python train.py --n_kv_head=1 --norm="rmsnorm" --init_std_qkv=0.0406 --optimizer="cautious_adamw" --lr=0.000802 --lr_head=0.00504 --decay_fraction=0.865 --seq_len=1024 --steps=5893 --dataset="wikipedia_en"
Each number is 200 + 30 x the weight over its row's rms, rounded and kept within 0 to 999. Layers, rows and columns count from 0. The size before them is the row's rms in percent of the matrix's.

# down: layer 8 MLP down (transposed), 1024x384, rms 0.0275, rows 68-76, columns 128-255
# gate: layer 8 MLP gate, 1024x384, rms 0.0364, rows 69-76, columns 128-255
# up: layer 8 MLP up, 1024x384, rms 0.0344, rows 69-76, columns 128-255
down68,103,145,173,198,188,214,133,189,174,195,197,195,133,158,190,206,266,211,230,179,176,251,223,209,252,253,205,211,197,189,281,223,166,244,185,162,202,200,205,197,183,201,264,223,212,191,248,264,235,176,182,265,191,175,200,211,186,210,253,221,188,199,206,200,209,219,206,230,225,210,261,173,220,202,193,237,201,222,176,257,246,171,198,209,144,213,244,174,182,185,211,260,200,167,148,170,207,212,189,184,211,183,211,171,192,192,218,220,155,271,223,218,130,179,229,146,146,212,204,246,216,189,244,229,182,251,229,217,171
gate69,103,215,141,168,232,223,186,180,223,212,218,156,216,216,187,272,227,240,221,176,178,241,165,203,188,130,203,243,206,217,187,211,232,240,228,206,158,161,196,236,232,184,244,123,125,178,187,221,183,195,187,163,244,201,193,258,207,194,204,169,226,170,166,142,248,194,178,206,151,195,179,185,280,223,200,192,208,194,205,237,186,221,192,177,192,171,200,192,192,176,202,190,230,158,240,223,231,190,200,208,208,249,146,201,199,183,208,206,208,168,193,147,205,209,173,231,173,282,191,253,187,183,200,201,186,212,223,197,234
up69,103,242,182,179,196,219,158,200,130,238,194,178,153,171,196,200,196,177,214,125,212,230,228,196,178,204,209,163,168,172,206,162,163,208,211,230,190,179,213,215,184,247,162,245,217,153,215,151,242,197,259,184,206,258,232,152,214,238,180,249,192,239,171,199,206,221,159,204,194,210,255,200,243,199,244,209,206,139,211,205,204,190,172,201,199,218,217,180,222,204,196,162,183,189,223,198,217,254,144,261,215,227,203,143,181,206,170,218,219,229,231,239,180,255,158,202,178,234,228,193,207,185,211,214,174,195,271,187,178
down69,104,196,199,243,188,220,224,182,132,205,189,232,148,208,176,226,209,203,222,234,187,273,229,191,238,193,185,172,229,206,143,197,138,141,159,187,210,178,232,227,112,253,192,214,175,204,195,161,195,182,215,184,191,179,222,194,187,198,213,224,218,204,209,183,245,177,193,183,169,211,185,185,228,192,222,239,215,151,218,277,207,220,197,199,236,249,208,190,193,233,186,205,268,219,184,214,181,124,221,196,239,203,135,166,223,149,181,238,226,220,198,206,176,180,254,225,223,228,195,251,187,161,234,214,219,183,211,131,176
gate70,102,191,127,204,149,182,217,177,204,158,197,185,195,199,226,193,206,215,239,224,212,268,162,220,217,193,169,185,153,181,247,91,198,176,155,254,221,177,234,214,130,176,169,146,183,183,183,212,222,161,177,175,211,180,237,215,201,212,212,148,192,204,195,228,180,210,166,173,188,216,161,201,190,220,231,169,170,222,191,217,204,225,163,224,206,186,174,187,192,157,239,272,151,167,170,170,152,211,194,184,216,218,214,209,225,200,214,164,236,204,182,178,184,197,204,207,185,232,213,248,231,185,145,186,169,218,216,218,208
up70,100,194,189,220,178,213,216,179,200,213,173,248,228,195,193,199,208,194,159,194,205,175,252,197,166,221,141,206,231,171,191,178,274,202,251,179,155,213,222,179,232,203,198,235,236,212,216,239,201,205,225,193,223,210,176,226,257,191,210,186,219,178,221,224,170,205,261,198,158,181,218,240,234,241,197,176,182,191,171,203,267,250,199,167,230,185,186,158,159,197,219,176,260,204,239,220,220,189,199,238,194,251,208,169,208,214,238,193,142,159,157,159,173,275,215,142,210,136,198,199,244,157,169,219,248,191,215,246,259
down70,101,189,139,242,246,185,151,207,170,196,197,183,189,221,225,194,200,216,156,262,230,188,206,168,226,191,214,228,229,237,198,202,204,203,158,135,242,181,132,221,137,149,158,209,218,211,204,210,220,188,219,190,185,193,216,242,208,175,151,202,212,203,217,219,215,181,206,223,217,226,188,205,178,185,167,231,185,154,227,226,200,200,166,181,178,237,228,193,179,227,227,187,162,225,159,173,172,218,195,205,142,187,128,178,214,163,209,183,245,230,209,184,228,208,153,186,242,201,197,235,142,191,190,175,166,198,190,228,214
gate71,093,205,235,181,239,176,178,237,199,188,208,236,232,205,209,187,218,230,212,206,235,131,134,215,216,209,202,201,176,207,263,193,188,188,187,163,168,205,183,267,212,156,222,188,210,226,180,176,192,215,176,212,204,201,223,178,196,204,205,213,164,167,190,234,239,160,272,180,230,217,194,200,175,184,143,203,212,244,184,180,241,234,193,141,210,177,157,164,194,183,170,171,204,176,270,169,206,265,164,180,216,171,196,181,249,142,178,209,227,186,166,211,215,236,174,226,225,168,181,183,249,220,158,237,187,202,232,201,172
up71,099,184,166,183,145,220,245,204,190,220,176,217,223,154,222,214,181,228,219,269,188,190,216,195,190,210,202,193,201,204,200,228,208,230,155,256,159,213,189,257,121,208,149,244,202,195,214,268,184,143,194,203,251,198,205,190,219,159,158,227,202,190,182,172,201,207,189,170,190,226,198,190,157,211,158,228,139,212,228,188,207,179,193,151,188,166,220,172,192,174,197,252,167,243,230,192,187,194,209,167,178,210,200,244,193,220,195,163,187,183,252,164,210,214,187,256,236,139,155,137,241,195,206,231,240,180,173,183,131
down71,099,236,166,177,200,191,184,201,206,161,166,193,247,223,197,204,210,242,196,186,214,180,188,177,222,209,159,243,180,180,217,210,168,210,156,191,238,192,191,201,217,207,230,229,168,177,218,185,165,174,200,196,222,210,238,171,214,168,163,225,143,195,194,197,242,201,201,242,230,176,284,204,230,166,198,199,202,209,153,209,205,164,203,151,184,187,189,190,209,243,188,225,234,200,279,200,189,229,193,192,165,177,236,246,225,183,202,277,238,154,216,203,153,213,190,213,234,205,190,264,232,225,150,202,210,170,210,244,156
gate72,106,197,195,149,132,203,191,211,248,221,228,188,233,210,215,204,176,175,147,229,175,176,194,211,203,132,225,199,212,209,197,156,171,256,218,231,247,244,198,202,230,192,174,219,178,239,198,196,206,194,214,155,158,194,200,273,184,197,167,170,191,117,194,258,228,207,150,154,209,142,219,216,234,217,244,173,249,251,201,194,229,174,233,185,156,210,203,208,152,153,222,246,153,219,191,200,173,206,152,228,203,229,185,186,169,199,172,171,245,219,187,182,206,178,140,169,206,226,209,225,139,196,196,203,220,204,206,187,202
up72,097,149,206,144,166,208,231,217,201,219,191,243,250,211,190,219,223,211,129,242,204,192,167,244,176,236,218,210,185,190,230,217,270,187,174,260,216,201,177,193,219,176,214,148,171,195,202,203,214,186,165,211,219,155,168,195,236,251,264,212,169,195,189,262,221,189,209,166,212,247,207,175,206,228,190,210,214,226,225,271,195,200,193,205,210,167,169,194,246,234,186,205,191,205,226,206,236,175,228,174,232,214,222,205,202,181,149,194,211,269,230,187,185,193,175,206,174,194,219,106,223,193,213,193,179,202,126,243,210
down72,097,187,202,221,165,200,215,197,244,215,193,160,173,204,221,176,190,138,223,165,215,208,212,226,203,185,215,177,203,175,217,250,197,197,268,190,206,156,227,284,181,218,160,171,162,193,227,171,188,244,172,217,299,195,194,160,168,194,127,139,201,175,255,167,141,244,212,191,246,205,205,173,250,208,202,210,148,222,185,191,190,193,227,246,207,185,188,169,193,253,213,227,219,180,206,167,135,197,222,180,224,202,225,244,185,152,174,238,241,218,190,208,234,218,208,205,257,248,172,184,241,190,185,182,192,211,251,241,153
gate73,107,169,146,249,185,236,253,195,172,156,228,240,173,216,192,192,232,201,187,216,249,214,119,256,201,235,138,162,163,180,179,170,179,183,228,188,213,190,243,215,257,254,183,214,207,194,198,209,164,167,211,181,186,202,137,212,245,185,205,212,254,158,196,183,205,183,179,214,208,172,237,207,206,216,225,191,206,174,156,253,211,219,186,186,227,204,158,192,177,202,223,234,240,198,229,149,190,178,214,219,148,217,175,245,167,192,215,207,212,263,227,183,204,187,153,183,263,214,225,194,238,189,206,212,189,269,223,253,179
up73,100,148,156,199,245,172,224,142,211,205,184,199,223,127,231,171,232,203,218,179,208,184,242,187,204,201,199,201,253,220,214,214,228,246,223,212,171,173,247,239,222,198,208,215,176,172,216,162,200,257,173,238,240,239,167,168,196,196,179,241,206,218,140,233,191,186,215,218,258,240,171,201,198,214,182,146,172,229,199,174,149,234,188,282,253,215,183,205,135,194,240,259,193,159,191,224,198,197,236,165,193,190,192,206,151,194,215,198,176,264,156,222,197,182,157,161,189,180,209,226,227,166,225,216,222,151,256,219,167
down73,102,178,177,175,197,204,229,236,222,182,174,199,231,199,202,215,191,208,180,214,190,192,172,191,177,192,189,194,244,196,165,209,225,208,188,239,164,277,183,222,174,257,217,211,228,203,232,190,207,210,215,173,181,159,225,195,239,149,257,205,184,216,217,240,240,148,233,191,152,194,199,222,150,186,176,223,154,192,198,206,208,181,151,184,202,203,206,181,161,206,224,196,236,176,157,283,190,173,233,121,230,212,137,202,216,182,257,247,129,198,229,183,194,216,217,221,237,147,199,230,246,205,221,184,197,177,178,186,259
gate74,104,203,114,156,154,226,248,199,209,250,251,194,136,217,204,227,216,160,246,200,238,217,156,185,210,204,206,184,204,205,214,209,160,185,207,187,195,228,200,206,200,220,154,177,235,170,193,229,202,133,201,161,182,241,176,195,218,202,198,134,199,232,270,187,227,176,245,201,193,224,191,208,204,186,216,189,178,256,177,231,225,223,171,192,190,198,200,151,238,208,201,231,152,247,190,149,221,187,177,246,158,162,228,179,149,223,221,238,201,175,181,232,208,206,185,250,205,145,189,165,178,239,203,200,226,242,223,165,173
up74,103,278,207,212,261,175,168,273,197,206,194,165,207,188,208,157,201,196,248,255,263,170,200,226,215,212,261,246,234,196,172,189,167,174,232,175,210,190,138,179,216,191,260,167,185,209,201,213,214,170,184,192,177,144,179,224,165,172,234,202,156,224,217,212,195,171,211,194,217,203,202,275,207,190,213,176,181,258,228,167,223,203,206,193,225,216,248,258,193,189,215,233,208,197,191,243,233,179,151,157,218,145,193,223,201,171,235,206,172,217,184,213,182,220,237,207,185,188,234,219,212,166,166,184,195,191,149,184,208
down74,106,182,214,186,193,223,191,171,212,226,185,179,189,202,233,218,197,170,213,194,213,190,204,239,254,228,200,155,251,220,213,202,246,201,197,200,269,213,183,255,252,239,196,163,245,154,212,198,285,223,245,176,130,210,170,204,193,163,201,215,189,209,156,175,225,157,223,188,253,181,239,232,151,246,172,148,251,212,250,248,189,193,210,215,221,199,119,248,187,200,199,156,191,204,209,195,203,213,204,203,190,162,187,192,183,261,161,206,158,226,244,235,236,201,155,203,241,205,195,193,167,190,175,164,172,198,234,225,198
gate75,097,221,183,186,228,195,196,248,217,237,211,179,187,206,176,228,191,210,255,226,227,250,209,204,230,188,156,164,294,124,181,180,226,204,193,162,229,150,205,200,213,186,239,207,216,193,243,259,198,189,174,187,213,205,196,186,188,204,201,157,216,257,185,205,172,205,224,164,211,177,155,237,218,199,204,162,220,246,202,182,207,247,233,173,216,250,150,193,173,134,208,215,218,221,185,196,202,193,148,151,194,206,164,143,178,199,184,232,177,196,230,248,252,227,169,270,214,214,159,181,152,190,217,198,170,220,207,138,202
up75,098,184,207,205,236,183,228,263,214,242,207,187,189,156,169,216,206,215,153,196,228,224,213,144,229,166,179,247,198,233,189,180,218,259,195,154,209,226,187,161,189,255,201,183,205,250,190,224,208,144,243,172,213,143,220,207,225,171,187,208,226,203,221,194,188,181,215,195,180,215,168,245,154,198,202,127,187,175,179,186,170,226,191,198,177,178,198,236,184,171,223,232,159,177,195,133,251,195,218,151,196,281,219,154,204,188,239,168,193,223,248,237,187,195,225,191,188,219,170,256,186,174,178,176,155,199,181,186,173
down75,099,237,244,229,230,208,174,208,178,206,206,205,203,172,185,224,191,197,183,204,237,201,174,188,188,173,194,215,203,196,226,208,209,199,194,152,242,140,119,265,175,129,154,187,177,204,235,224,182,199,196,222,181,146,202,188,221,185,240,165,199,234,269,192,226,225,193,240,162,225,193,180,148,180,194,192,214,181,211,213,168,142,157,224,236,213,191,178,204,188,211,208,202,187,292,196,215,197,246,198,210,243,202,153,204,190,160,155,220,245,242,139,225,192,196,186,177,186,216,240,265,212,186,202,202,214,284,157,189
gate76,101,200,192,174,133,210,246,154,206,243,223,194,233,201,165,152,146,201,154,250,253,245,241,141,222,256,221,218,196,195,198,206,149,209,258,185,191,233,222,173,233,208,147,203,220,271,166,215,241,193,279,222,233,210,154,209,199,186,208,215,179,240,145,206,223,223,243,261,209,205,242,167,190,156,247,199,211,167,155,217,214,248,200,228,168,205,225,196,200,211,163,189,218,224,155,187,178,241,201,206,198,215,183,251,232,198,157,234,214,173,185,210,174,219,224,223,219,216,206,221,181,195,211,197,151,218,219,182,178
up76,099,190,232,173,201,228,159,213,219,177,169,254,210,241,262,194,137,154,170,161,180,224,189,175,223,191,196,205,192,152,117,221,233,132,210,176,173,159,219,187,167,175,211,226,185,219,185,186,221,168,220,199,250,186,210,170,199,247,177,199,195,213,183,248,166,179,250,223,209,214,181,184,163,191,220,193,252,255,256,157,227,175,219,250,229,198,278,184,200,169,209,231,230,192,198,230,174,181,238,162,151,233,176,185,194,190,217,205,238,189,213,208,206,200,189,188,178,239,232,172,150,226,216,195,199,187,212,221,172
down76,103,236,155,204,171,222,151,203,208,199,163,170,248,139,171,190,184,236,176,222,140,200,208,213,206,237,157,176,173,178,198,257,212,148,208,212,186,226,269,211,171,209,231,182,200,220,212,241,185,208,157,156,223,203,208,225,156,212,186,186,226,199,250,187,191,201,210,156,153,190,197,228,207,219,179,188,211,153,201,182,212,186,221,165,216,178,212,199,212,210,169,199,214,222,263,200,188,140,213,159,157,173,159,177,220,199,214,150,219,153,204,196,199,183,228,167,214,217,216,236,167,174,205,238,209,255,187,203,186